From a checkpoint of a small transformer trained on Wikipedia: rotary positions, biases.
Each number is 500 + 50 x the weight over its row's rms, rounded and kept within 0 to 999. Layers, rows and columns count from 0. Numbers have three digits each. The size before them is the row's rms in percent of the matrix's.

# layer 9 MLP down, 448x1792, rms 0.0405, rows 265-447, columns 640-703
105:438513438539449493440424458512485557460528547475560475585565419440503503338429451523500492526549533530469549432477495472469461440485439495533504436480503572534513489579489460488507448503516426
094:492513437580595520440553461435480583527514562478428552431459500479506616568347576491504517508479463458522493502528414562471541585501445495474553508452509437474511559487532566441514490450461514
100:409548609504582624440632522525507502576519440529510480564383556514492535572576540544473458535475510484561464485473519480529547475437575514583500533509521545492564543419577416583510504362495478
099:496539466466363504405539490584479460527565447453591444527381503419489503534520537458479436548559497493553424457520510405439531509510490451514478504571498446474426524507456531577442537499474523
097:542523550411564375449489530473524463455479508460458585538548461386419623382521506486502582496570534450496527455457491469425448456505531459540486435460554562500501520544431622542540524434521481
154:510420496534554519472512538498560456509546454511526444481529512448538485510415473605407445587480559447519456492532438409461512481480482531603443487527564540474555503429517450502521408492435555
112:497508482505505541561572480524466540428517475497476478484482420567442509528486617522493340475550493452399446544423514621476532578452504458502501501557500482496572553530534463538469517476445536
091:583495571482440530537514473527517443460475475538475501556591496493479500477536489428471425467505480528408520507590496494510506511372351504455479565462538505504538491515456416560472494456470544
075:550467448539525547517543547621489517496499539577455467417559550536400450535499441517513520460534497415526511447523482524499502422436554522473462625514486551513484584480538564444534453475561473
098:545484452436556484503575532507539451531514562499537481519432472470472575505518469514470336470553552535543450590535488548450500536497529385438497431530472465464519554453591535478457490479458563
085:428467511607546624455438436473520555510494528569468592499524483442552473491470455578491505547519474502509518482499415506475505478552455461551460548516504452493477575512397589509520485451566443
110:433472464544426535371542486511543503497529526510501480548470447530502479464484505479513558474386538394471538482513543438516516280575464419494487523521527446457423516568392589488515482428515463
097:498499454527572462527514513514514548451473494453534416541489445569495448543484589439511537458516461606524435493478561505500532409545484410532507514438532594514473479457584482468539527499565508
092:557483461489499488523475493457471518552513491485445503439546554602487555432485495581508635527550415566405468473416606462462511575542519555463537439345532505484515487443463592525522531449555501
103:608504515518588601446530554581473532493506441569478545582395351449487511407481498473512593533441392489437568386499451527447625619485513521525483562540485540543505576411536583509575464516501530
108:657532402400465461513452479458425511504480458465542445461531484504472486423492528512500629519445395523422506512538515439538510437570512456564458467507447492491480491504609570620480451424534459
090:496540495540501524495494586427465422585518541478560522537481570497426567436503502502509448529548493467523511519611557540511549563626528535517493524489487453506434478473462601595497444448531474
083:390486563521522415555457520487513534474513538553538460487461525503524444495573514526492479471541475588489502483549438502520484620467489496520565468397513493443482492419565491564470468558529469
105:378502579525512449492503393610472531538554517519562526507525429476456486533609566500497464510458476502467491474544568575447541452477469559474574506490463518491476558479572585471504494506552496
108:572504415531510412534462591424425531455480592351463613521504396494579519558454559468489487505528515431511415557484460606456562512444528408528442561532482475569475549521486503519525540446524552
119:520430491485471493478472550528438468367451423493488448496432603526530623427453431464519491415502438462474402468555541567559455548563550443473562437448536538474526568577546419506484536491577465
081:440504450517507620521602424481417450433504511507511470590559450508672618515466580484523521577481479436579628403480486441475535453428452554484539501495505457555525461518495518388495534455440495
099:576540447515447439446469498511546534603541496538563391440442460525496374493451549458498520544477523466446507513485545409501452427445450496529468467555456559469494459541553449502506485506541482
075:566465549517486490481467468620407613421493425491575417409492534541417527497500505550502428525488552532489475556674508601497553454479489489487469418494492382499516482480510425434432536374500532
099:386508426468513485475404632442396490426539414481439477573466583432552451439524547449486567486488556520487486405570505494513437471508529466543497574492534495500353437478401382554554515451482469
067:504510513468524455469454399571549457462535516517586585517451534487530474480500503510484481516452547604436549475470485557425520440488569515527490496522498470511510552526497457475469502532469587
106:551480520479511514491489574385525545533412547553507476492502555556467571472426512520499552553439482489570458473508477476536522554477479519527555497484464530435555499581557528545478513469508529
083:529467632552464586477526416519529570521523489543526525510518504456561457457488593483522520463506506478457525422532550561564541541439507622489527547482564508513521461460523433557510491541471449
089:484526500554539472530437414393533465541515478413509553509463543526496536538469552463469459499515508444515468523516510477479481530478552414525490565493496455481510529468452398480492478498586397
097:514540496510403408503585522488440519519486472431471477608480548600520473601449475463510516468543517428528540487500459495486430497528432535480519468561542496485528470586496530446466544534531550
108:532500469630453470540450527532531492515476524506369514540590435468529444559504487499489549434491510515491521553470546446493449502438471479544446522605472458505492408465543565468535501485482549
093:518496432553505528540480473473534516516427419473532428382628538485540433524547490538513485487478465482592436520470429545500507550551404436551555577462501502440424512451476497503541498518441492
103:491493413487488561488452647458471463474482446473377476570482582472517423521393483486552453631454474495533517537581501461437517429498610411439522409525516572458460555533490579466521480518486548
081:461468536427445550449565535514553532428522471513483525531381580522553463496478523529495518500446422463501484463487437538518511544510552489513537465525521563486530480478445467417439504498455505
086:505475438482547451440503466473441529530550567523559520463523530439450504494457421486486558470511494498474509432525649544441418570558528451536472562549512512514504469474481488537514539483458514
103:583473431545511529491337586486549584432555455450497472532409550536563510527496576538520423461475466534562578563370553590512542562401487554430481507510547456448506557475554526580539558583438404
088:514491500529530478550484474459408424564494413566518495483593542520526593526518609492505425467439530438501570488572507547519630476495560555524521464426460515463577562552492622587551521450482538
106:531493450513514522541536417444413432537498420567394542499427471515553568479533440538503553489552538428495537463539449465479511495527538471532520534513514562527505486549458381427469480437517542
104:536487483516511506529546465510471518499487506523461540518486457448539475410543474502495545453515505465481479472528469587473576428452495586497521555574510419537497559430448558501568498538426495
099:464476478607499493464469518458522532574514514414565548463566514562426465490520505468496560536518567524528429454546519578496465427508494436488511521502516590531468486503536547530502502469470488
108:592478394580525429427475415454414540584483583467580495550442546460553528530466362432457524549481523625383487585518571458552527486516547451490459493539474594397454504568424540514541491561504561
093:504532639502524498496550535509444500564522464494461529517485477591520592492481540455504457496489503449497492532525400473541433428512492397483562384423471571481518456430566498512519477483513504
074:471502566560645500601503589393502443488554498532436476502386524538497532483600564522535502450485526550497485459529560447508421533505505531453464547508478470493584495465575390403483477467512493
089:512570567471490437441491562554433506498491500452477545516603487438514683438574410524515493574518492597570521397473590478443519527522469571421525527572456430510477510482513412577489519458604502
069:523471448389481534392496461459503474420530538434502512538558422540523492425577477511502481408468494484376560504500491433436588534467477447422461506460461506473566474608515538459552460454486498
077:464548528508561478422494483534413492581527493493533474462475543583518553512474483501475450561538436453530396485449499381476490559446516411519514429620494391495481416528532529447519487547525477
097:424552624481555513499581509558576533478468565467580467548435477487487452463612533485502423509505535517522448527531511482464463452452539555476522481448481574479532452524451563485575536528559477
102:475532555522569503447485487517561457524517506556484512562581500452379442584532451533490476524430476430485558577454506462520520486538452474541486440413490540563507362411439454550547487489507504
090:493505523512443424410502507589477452536469547605545546528491475478375531470490412531520518514523468541545472445495537525522518576523427505481506475460535500471465506545507430577511480508476517
104:547439528454420555509505483545483466481543560451567509499427467435550476553474564505502330495512567516466497503569515497509495524437418438459451449517565560492469530451456469572409490399498539
312:497609513478513483484481499502426508518403503515494552527470538538479530492488464408644495413465467525468523506481517517575496511462575509376605511521418479586526509531541501487381615459582415
105:469501601523471506507440533408460585559448478560627571522441489445497473443452446488518408479521441495431454516518512418540495455526514515487514497427512474481514508527477559501475454445478533
105:596503526479455474495546507454561484587501499497502480548518496542488549527530560535483380451485522481537544523565614562473534481405538527540455476543517496498447445527538563385481489432610533
104:563432482520497557626401407498518558450507497393597481466539473434513440450485363478491467472448492436527507508559568550522482446430400530485508528510483508534504548565543502552529441482443495
086:426545583507465533494410493524456482554458512482505477485494495459600569587559474539512540543537544342512511472431454477488502481511552473564539483594542443544490463458430454491489502525487422
078:535524568567483543584539476502425481431533548466478533449585443455512373505467506515493520516537627528566474533440502567494470515529572495495504457497492522513394487473472533572546498485571561
097:526508453601469465504443504561556448485497602567478464505456493526504508526581476519506443486495441542540481537459540465476427528466464490506543637504536506513539564517540530461547485520489511
079:513536572423478511432493515533505490499479585435471422428513479508480549386568441481495437555503565515431528498534530564426509519486500512476443538418536563524538503394565472505527497541495544
095:472450441426495376539583510611494570509519616411519514469462551544527539475566466492511578485511388521393467474464525502573538484539426464508523530493533496465525502512571526566495445575510451
092:561498495586474449578496549489471441504504467452523498581521478399421481579452544473494448533464561573528566638507561443495489601449475484490482575497549457533591491465516548522511496437494506
081:515534467549534467595436480477512505515422501364572482456492513519475373595505550573503537508504536464534528477499523454484598530434459475513482549427483490525486486484364528428484512489530513
102:450486551452427468588483477462514461546532555488526423420419542435472433469525503487485501469531537466600457542421434521536478464546442552481396426377470479442390482511408553536483501427454471
084:587479601545529518440530474433536385445527459506524565335520549428529519409487443549505633515513397512564501520503482460468556431519586545523511443521450440549471502493518563516473479534522488
103:523497406502476542601417455473508449450441554526489514464479523473553488535497539519491412568520446525512624524393503488432521519567550528498522548527454549508536508508375517568518505415537491
083:568485444611517550521496520512482532518504508500496588533509460493432462427502450469506550466533497571591522478580567470521487608518522438476459521412513496558566593516555386624505541546431529
105:529493518526422489431542508517410469503476452415490470525504510516564553510530496537480480520551534454518468475477337516547585445546544470505457476461476497438608423521514582603446502478516470
106:583500400517538523440531431579505497463489534443437509527467523491450471454398474487502511478468562547518476484485555541543424529479496542439493449504539479558381451469498532520465530381456422
101:484485485558514516387488460582482587543486489541455443472459453434455546478458478415489501544459529560485524496612501489499592503540431435458498586502512491500481488548491451471510495503550566
070:494466467408535547484569522546592506471518412483523455385516511539482518479515574504506531473492445579460532602510520424523596388568485532478485504533475489485478541487549459509550519504438505
078:524521537451474615533457440549496483525448389521470437532549505531449546490576480495498483517506500428509478484479504445509487532494514553521522469484439566490507464493461502576429534533483474
101:545523461503415419448560508581505506466447421569515545548543570507493532520440452494504466409461478542496384544377460515535538533669449512500521507543562493481451582573520490489463474455481482
091:479480475380490481507404397456511525580494513604495448489489487523521440513511542510515484518437408452515570559499426462558615521511546450528531552528508618453469462408474548561512528506528471
086:595526512437616451474533485489472473468521619474541489518428519465464527588473568500511470545480502497549565484474475549588512421424432512484543438521520477473419533548614443517539472537469421
076:473492508505516540582477382467534478421530486546420532453625429524494456497473467432502473455483498554459564466499477571455517576490513485481454455476537479540492512523461475414501500597479566
114:508460507543603410529502553460458521509527421491510552442457494625513523430466466528477481546545559499478452470497418465556496575447485548470481494418520516474454484534595411508490457538496446
101:497545539546490514542511618466525513419514436511484594529588500509504508533457517506468474477526544553469572493472453510496482465558542522587464506498505521537442443511558532492438537482477455
099:510533568479583569437463591551505550472523488453538405544611505577461440492562469521486458485481492460449621552484528515534516571481433537488527525546460553486551471500502380458485498508447524
096:544483499521454580405371440644554517478479468512552462605430591473464579402515630452464488525514543401510466514547531480474480507405399556509457508513529380464421520496463581454520499523497436
101:485553510514606497460472555600490566519502449429553536462510431642486514602543490477508461524538479542545504548415398463484519528525524486518476549518533521541486471562507605472474551518516459
064:555502526498492401477564527517487530429491404432547471488467531429533496433460533412505387497494535525467492475643514517527502486516571539506521440606485509466565484469569438431444484529506495
076:568505568405437459594572504613463430515462535463461541380482535494474484567507464491511505513481479397431389441570425530527515509476559490514455480467576452507502519577555494523509523451477542
096:497475499491532433486500542559570416498574605568409574527483531505508428571505485580457520474478554481532501563497422553469547538462503518545505462540481508419376522482444555452534503524526451
089:472472582494499417443529506467562436499506473556492447445497472565549549469513448481463452482496529468408431474552489451582549441597516501471470565468553514460490520499468544554536475475478498
106:442492472511534457495497474493441589520548567511408556344496559492542489573422483483497471501528566401446555589488448514484468496442531474478465588426520557502562572544532543438481509443524500
080:535485441449503572447426390536493641443494531462590518522488483582515534431474560505480533466446529506453469541431489549491572402435436444538413474542500505515416547500521496534456515560505546
100:388491483483480488449608536511411493479490621533494404554546511512464506412510440513491428545456533446495581464480459471482470499437543480513469495516554538508414522491503462420577476414569495
104:508479507515510472649454542468466430490491566474416446508505585462514380391560485535506571467583472492503427432529495512493504534517564540500554541528527569500583483527505423625486502523566499
100:481499477556429505534526438537521505556424540466426456475528557529463513498531528585512570498474469497553520463556445439491598526446457480474521520562436515441367428473429546508454508553455537
106:467516536548546557567453497429513453497456379514447476612482536507487494483442513569516503512502516479514504469543483458467501505540535498531513518539520487535574463548473403538507486456518475
068:534500509486545411569450514435548435490560534464454440630498472620494578502461495453489497509482564602571470519519482438480458495497431486475490468494506444504550543446516429604457515501533510
097:472509490581423539482532434571485550481517559450520591559511477496445546499544500526507493538454527463440489500512523556545515614455486514528508437545460555582472541491572517522547489498498515
100:522525509483538455582421613447461388520461487452517526502434530469552566379427468496526491479618598526486597488462423531465500577527514597467494472426501576523523497490556437584478450570509496
084:484495466514478571437543465407545487613526475479626468440431508355478545503496515528509464483504535501533498446552475482482476556416521405454561438493425516510548468508529431437487507506487542
103:513495549568423458504528536461451467472510401594546553506429509511518543528434499583476523523428424469442348466453433567396462465467571456490498437529527437531565427457579468586535519467554495
106:473533469582471474499455467527559447395539501485499508528499524429579652536663498414490527518475430515441519455550547461492471540397452558600518567477505438465500512553464438515535482560519528
075:482503496453456353457555506622505430570492589470527476504505456556542516517479500492505508459576592494488437591544586502495396538433466512454476474438519458475477552537437554463487525525517473
081:468514490525471454518448467543539581500454591457546485448505510437537557481444546529508394563486429509577414549524533435531488470498499489476478383486465459517587511474581551425500559591567477
102:620477489583578549477534375547565516389494479524546484511566522529460461547380449549486500536452488475507493580415585511484511550385519563505592506534509434457462559484454493509512434583446532
096:375523434489647471659505560433560451560489653536505541550477539532499565566431538503513428440540516477594490412542441561485476502466536541466493398495474422549555451387496452592490492525536450
088:542479467523491523458537595531490450440512611459484570560446511524481509467487515488528520563451466545517473377507499469539560546591445396542443555540543503541558519588483499627493452503548497
103:484495469504485420611346478538514494472509518520510505543457496498509527466439479462534503495537446503509496557510504535514464429505455533541510490436516574506480511526550539477453514564507467
102:640479435501511611484473452447458465499470499436545466452607483434603492467381484493506523475551440524547512546539507392388442551429486449553503387516453480482452568594485480547478507575526495
087:481475449621560459422591421536451448476487559470493530482474450477462439584448495441505533503524514528565447511472521540487518576444515475455488546442474522504490473572463479507532508528545509
098:482479488489494564520497416533525573517506566651533523469573524533487494531382548457472539521484576419517506543489478597522503552628479458573518468434497552423523509586457472508494503568464498
079:528498532498585539510544485375597524548489447478426496438374530466526463473487449574521477513472566432462437512549421549452426456547561538523487535535500485519520408531503511545496494515469537
103:458507495500428480424592429545471455507545500462380553502453433499571495508515517531510521492563481541552507433450536510549500511533520504483502566497566562433543467527601422542505551540501532
067:596437522585449451472463545497466560461528503541607596467444412511471546415481592577490473490548506567395518456459575547515587501472461546441484489500492496494486528431554438557551525493611487
103:578485424554479536486517453520422547500478473442449518602496476511514514417585609507517512591504509477411418510636468455467558506518533408476477570513473467558434516513423558492483516507501418
107:497519513562526483489537481529488558566552321533476388601458502498604597517499455460506527464540525439501498535441535489554437471413529497443549549551565617444453438469574548441577490452464532
105:501492446498478526529451505472533454517496495542443552430555431515541475518493451483493396463456487446513492485505438566518475543512540510500569559549525423527423518501527434535473492481473487
098:446499458531448529496450381530542542483465520517540506442420561423515563472452527452521444460470394483458475480611580590538512395484540550482504500481504598466493567438415513583469505475498388
083:463487510533446375583539462396484487478501486494510531368397564547544461583476563518498461487451381637423542397526549458536513530563528512493513432524506412469524551476495496455526464537582469
101:501504609512490479559508520457432548543467528481473504484450427451507604497448621537514622479463491445467571605532566482508512538495480486479457505444507542526496593464483536510546501552484486
095:488469449547527524415414381511541507564496599482430468514529474595579563548574447490477477459549524501474614537543487535502478451426463500454476549409511534477457558469458448580509440516568500
098:588482395507474514520547528527496489485549557438493551517580483447468483488591532522492555509595551505423598573588544514486556534518490450490494400523541529536408572468570622390491486477502489
086:441472407605557551476511414570509486513522524449537579586467509520564455570489549445504397426493586466579420482424495489554579485444493468488489437478569440473592494446511404439490483455526437
158:499444519471578544523533531462546496624544479444491464480521431447465435527545476569434499612556502573587453528470551521483516529560445562600473539458522510408545401497465534456557458586380553
074:472491562533505538459534430473439557577529498583448521437528487511534552518533484483488445466451536409484458453413422438492600541553513499549519455453544595534597447518454405493476514416435470
084:397518479563557496518568566505454545460518520564502469473513471515476434529494496439501470534437530440597491532478539526524491497509528492483555526508512498480465383488496447546478453509500538
089:450498492485466497553448475495456445524494518532614526499482481471418463573455529482438429441480551561454476414557480531562517495543502436546464489531562519416488509514562491547459465466459506
079:351543480348494481451558486621505475439511468529548469524522565447451503515514588557501518478512538479484556378404523577549516454483425580509539483458539537490389511485564509480494475515505485
080:468544437468462570504525428530492451566483529530482461602539418456433510448500458491511521440536564530509550492513440516616562429575456473468466490507469380486529507506536505549482512526525511
080:495516432501415450449497485505566515422497492516415486529500489525487491443513377516527497471510521584401539415502597436453543554455484567496516569497484476491396514448521488517412498426553479
104:460514529439491539644455571438527566544459489490525552428558514473522505564429501445483488495479480431606499491405507459507563526588442547493536579601484503423457431476534558460459513505521537
097:429513573487588500420428616436499502465412453462494552374495522561479553491435526546497498500456441383430576536506470492531614459554470437524465411468460584459561507431406567556530490507548469
129:510539505412415509406460544559539450415464469542425546541435555471546445398579479501512600463523469500471523571514453444506449531492467482439571481433428479459511531453505526472441496424519469
086:463524487486464425494514489368538387477520473448504429495508541488531391487534514477486490543521531544495483604466571546562481580579491536543469383567588556554569571471530474552490512383567525
090:533526426578478445399519494503522465558512546459514481388542537435544454465531506463529458450544490543497546547428566475519477524620516496542498442522486458495538480525429504453473501491502474
085:550493540506480423549538460485563483571527419452435500560454517565421500392473504514511506511509545470607478526495523523483451512416427436479496537499544496512509437584560424503473484518527515
091:535521478542471554502528446455481499540526520457469525485527503515440522485498556496515509558545495592583462455434528550508471516595468493475544523485455427547547560518478388593488509567441533
114:501493441514484444425484425597488509487538481534623522478509534521432543464443581446529426473477388545461436509550474516445524478409493458505495496531469453540552478587530423528480487538505469
092:509479442510498486561503488454559557572492453421520511479493612480533444449554574560470479479450531475526559512572456483519543515543434524476575525405488381470458393561524522479457468464534514
093:529488485508521556494544539556419458575442475433544507540514528471450510598432465493496515479430587467474524462472481614494470447544457507455505496509538574522540420571478449478468497405485537
101:449485456472473419383589420594463616479513602573492494574431387522474525500456570506504496502537456474452537510516512442545437445459448491486483646497485446507466446476485484534521491443469469
077:462459534446469446544504457474439490510541491565596497499522533490455410462383483481495404512517426472451542501514465548515461522490492560440477426512523588525439480589444486396485497523538521
081:541507420572457379470561449558574463487470514463419407505428512516575523529518459420507502518490582434463440502501405453438514468488475534554519429551481585474524526512544446539556470537492542
100:543531504420539479487528379440524499602506526473491438524560509531454414518559472442500501466552612503547489590504503446456443509547522512506510507555548562483532559548500444582563516480467582
101:456464531522569595574477471368500529555493550405482438459562533517617477537491432511491563502480500418471460510421490538594489552501528453480443495512513508494598447463490568590560500526499549
098:476469401553469496560503589470509483517519543371418462503504483547482498605533406497464468402516535443449590565496586544473487429478476551465493537542455484533456489514557539493478482469485449
100:523501580454506450570504566500546575539461530555493536473530525543495469472494445450517508494489555558528484445542455528428524557501508478440539517493490540443469517493460468525508480517528535
149:500593505476516487490477560495455471560427541463547586523517573492420479530536525411603497497471520456456485517457447512563499559486514529419586555546456471576532526605530600498480590469545468
099:503548455462516535453563413600521492475469562475588477586551446493454476470519520469485512480447579482500442438539430602474536443535559460547465461505452481530470483550413450451487518424474500
099:458519515576434475588405533465517552583519577538468510434462445577504499542563464492495570521451540550510423496608497462401452369492549538461439434506522496502447536538532476558491548501556526
076:529520482573552526558504484536566534559498463485502461531511501427551399382488594550489573458554387418593498482478604562461498492497550519495484557486555672472496509575517462473550467536514528
068:573524432506526482577461634441525512575472468565457511490508477535458364463581572451501553480518569511478481609556456513532557518466540472561493474379480565504513533485467587601575515508485542
073:477486460508553524486434588580538413530502518569394534517501588511488430478477466544488592519489471426478506481509462486484488535457479483548428501461503434523514528436556495460446433499514513
091:442539502469525489516456584470554484462494473504498474439473441459474528564503532587500466531477471481491567504577495466556440455456404536508550472432517450415509522487484506429535545426472453
083:490507543508520531490465538617544493541485444486472507413486544408534508486456499539478524459433463580475514439541508583469536467442583552580507514500491430496544537479513524456517544585454571
103:527432480505566467527546497466487602554509557432489484544542500542483513511485494545491446585557488484540543465458476559487446454508481370432485443555467434625589572442496553510557493508526507
090:516558479414568518422552408554448446507525455438498465442500515490491573597384466533463630452464504433415456501447548491532552482537510583466499514550540527518548477467522496534578501485551495
071:544477506429518565424570522552510540511519416513481581551468500443443463492489423493523509520538467507485424494498563484477509530435443512625496429562540510507543483593529476520487512508494434
096:526478537480551408554552525448515578609489474499530525590465474554578498430557424480519467523562400419482545546502433484496564434471514472470547515449510398509519517537558516511473549489464487
079:500471441464521456486476529575562559371483499496543580594452443453603510522495461485494514495519530460544524515463561468468532420501533458488490458570543455496543501645652537478544507552488475
089:620465538511493523450498550558476418511454479480485466468559462443513544569500513414480488487452523483466448501446476494526543584472510561541459497470497463522525472423557528487479471497529572
078:424474515523563435491540489452489492575478530523484556472432477485393494474522526519496516497441471489530536562472638536400497486487537539579587445538491522522432588573429529477526459511465425
099:539487411436456501573467460622508556508540545519500464475474481571568479409482526502493499535466526460472465406548533401571488496526432529494497476521524447430501534536549539473527533530445497
094:387520501537560516450430559591360449478542530547501483547476509521508524481476455507468416434509563610559445536520457503479503541514535424564486558553549488513501422408555467502553533479475444
107:502517503451354454576504463590568464449510412477453497510514468474409481435524446436488483569479449577499445524464509531504434524579451400498520517630451442491415580522418536401577508504435498
100:500503485494431516588494572454558510498517519628435447562563515513497449512484456443483563513485436523532607484495498401445415425480628499505462567534462474570464433496471522485493484547511486
088:420525514526546443491474451505573505531504540486473479473542538451580293492452360465518498496404541528472436602464411611481510467455502501513444475466487551489541591469483512429459522466524492
076:449456536537478518463449446598399480486535539420527466417472513498526456504394477527486525536523553458451467561552550364526563478521474534503554458475505488523501464533494490485445477482493514
071:542473452488465550448451429383477490441492447496557481472403469494483571526600564480521465478542541550440559488527501510498559502497519454467523566564509385502514503535604455534499456473519402
336:492604502465517475490478515497426504508404503515477561516468538541485538511490473406638488416463462518464506492472504513574501520466576508382603520518404477582526521527538514490380617458587407
071:420457425483498390524462542628457693467497465528558444490519490489426398588521552514471497465530580453525510454526481519404358415474513508442517516568513614441524494505536536493469518493498485
095:416515546498558585501400515506558482472502377494511403383560473501457457451465510504502472431424502457477534509458525502527479399482529513467530529523432571526449460518479553611426483472486483
083:497508486448478443581458534555487505505513336524445477502554559448503469547389488569517573562552553583552577477550528465411557528431554485554523517568472481557501473456565462438574523521442555
067:490501546584431544462524538603490474456471410495444446590493506488511423501444516524521513438511480475483496416554592475463455570556520454504466487479477492492573509466524565504538431605461506
075:459515530494523482457510552540541475396472471493511450511501487442457500514522440371507467583479522361537470589600620438520530496535530500492502522544484562510455556489551463453484508545515484
106:550553514551505488430409553514437521505496537535469504548558469384480493539467495490501520531456473553428446413467491386503444437499483425467530533469482566520529542490502514535553491495468520
093:526467629494624529482442457512524536450543426607402463530444505449538479557506481562495568503457504573538505504503478571459477365509507562464542514463495401479575530457519599484508485457547470
105:545480516473631573421608381446480543552523481525559505504458433526569489473501422558503517531485453591473467409561501489515495494612539548506502471491501515514477491569582531452522494514477411
122:516560455488430440503436564448458426493525562473395475511477521601620473531428456445538451508434543613517523482505386540520510508384430387473544392528529439564582507563541505307422568509512478
099:486489474547528487439591434552485463468559592490529538553515543422509596495547505506517429504516629503404428571566516493519476589451491531505495537465519487529465445500501549444526480502575514
106:482482498525555339544494511371489473506568507410511468400553452527569431478495494460507479477493474482540421504342505523509575513489502457513500551494510535536438542531488553517533504563459550
096:416539520451491475538521567540435542509485494564505508429498513477581539577582499481502555544513496443546442555487536472427605507540474554484477508465501504425515551501469482461503563541509519
101:525450432487505508562369532465502528508490399457528473592438554497495583558478501499480511494521494471544456482475451462521552470629582527560506539514487488462510439503543461496451516505501474
077:400473489428498473428484578513530483557471536570555551553507458581510493495554486518486534472464504465609503503581484560498503619547409470478477456466504495495469501450532509486433486499416492
102:544528507487512489511591551521479485524445481536650467513584440437552663529540562490493475521554515484527515470584518378461525449487503469527508508514461515536540471558482602517536510439433502
100:455540493463479464430443532535586529490432451431458461431458528480540449472496461525518572591486364629475553524408502420539520514549485526523504492394428522474454510529461518528531513477562536
195:526584488495485533518549477561413413444485454505462555566486551538545541483489501439579523426450490517412494449490541504562485508487601464419588514581512468560496517582519513482404576455540453
104:487505600503492407599518523475526504504535555469490580510463420462423605527484521516490493537530593490489440471582497516490492483483433483438522535503529532486507444404494527599516501457492491
079:390541513433564539441508515513499523509408587505505460539437423468514473583508439525500539418549480459520544463352506447469546584620427530488482527576447525421494390534503500542448532420472415
102:483511503520475490497508524478449524478510409481536437401570494471517461474497480508471497433487518505471506594517483565523542488567563453519565517416510415456377492535518559498467499462536477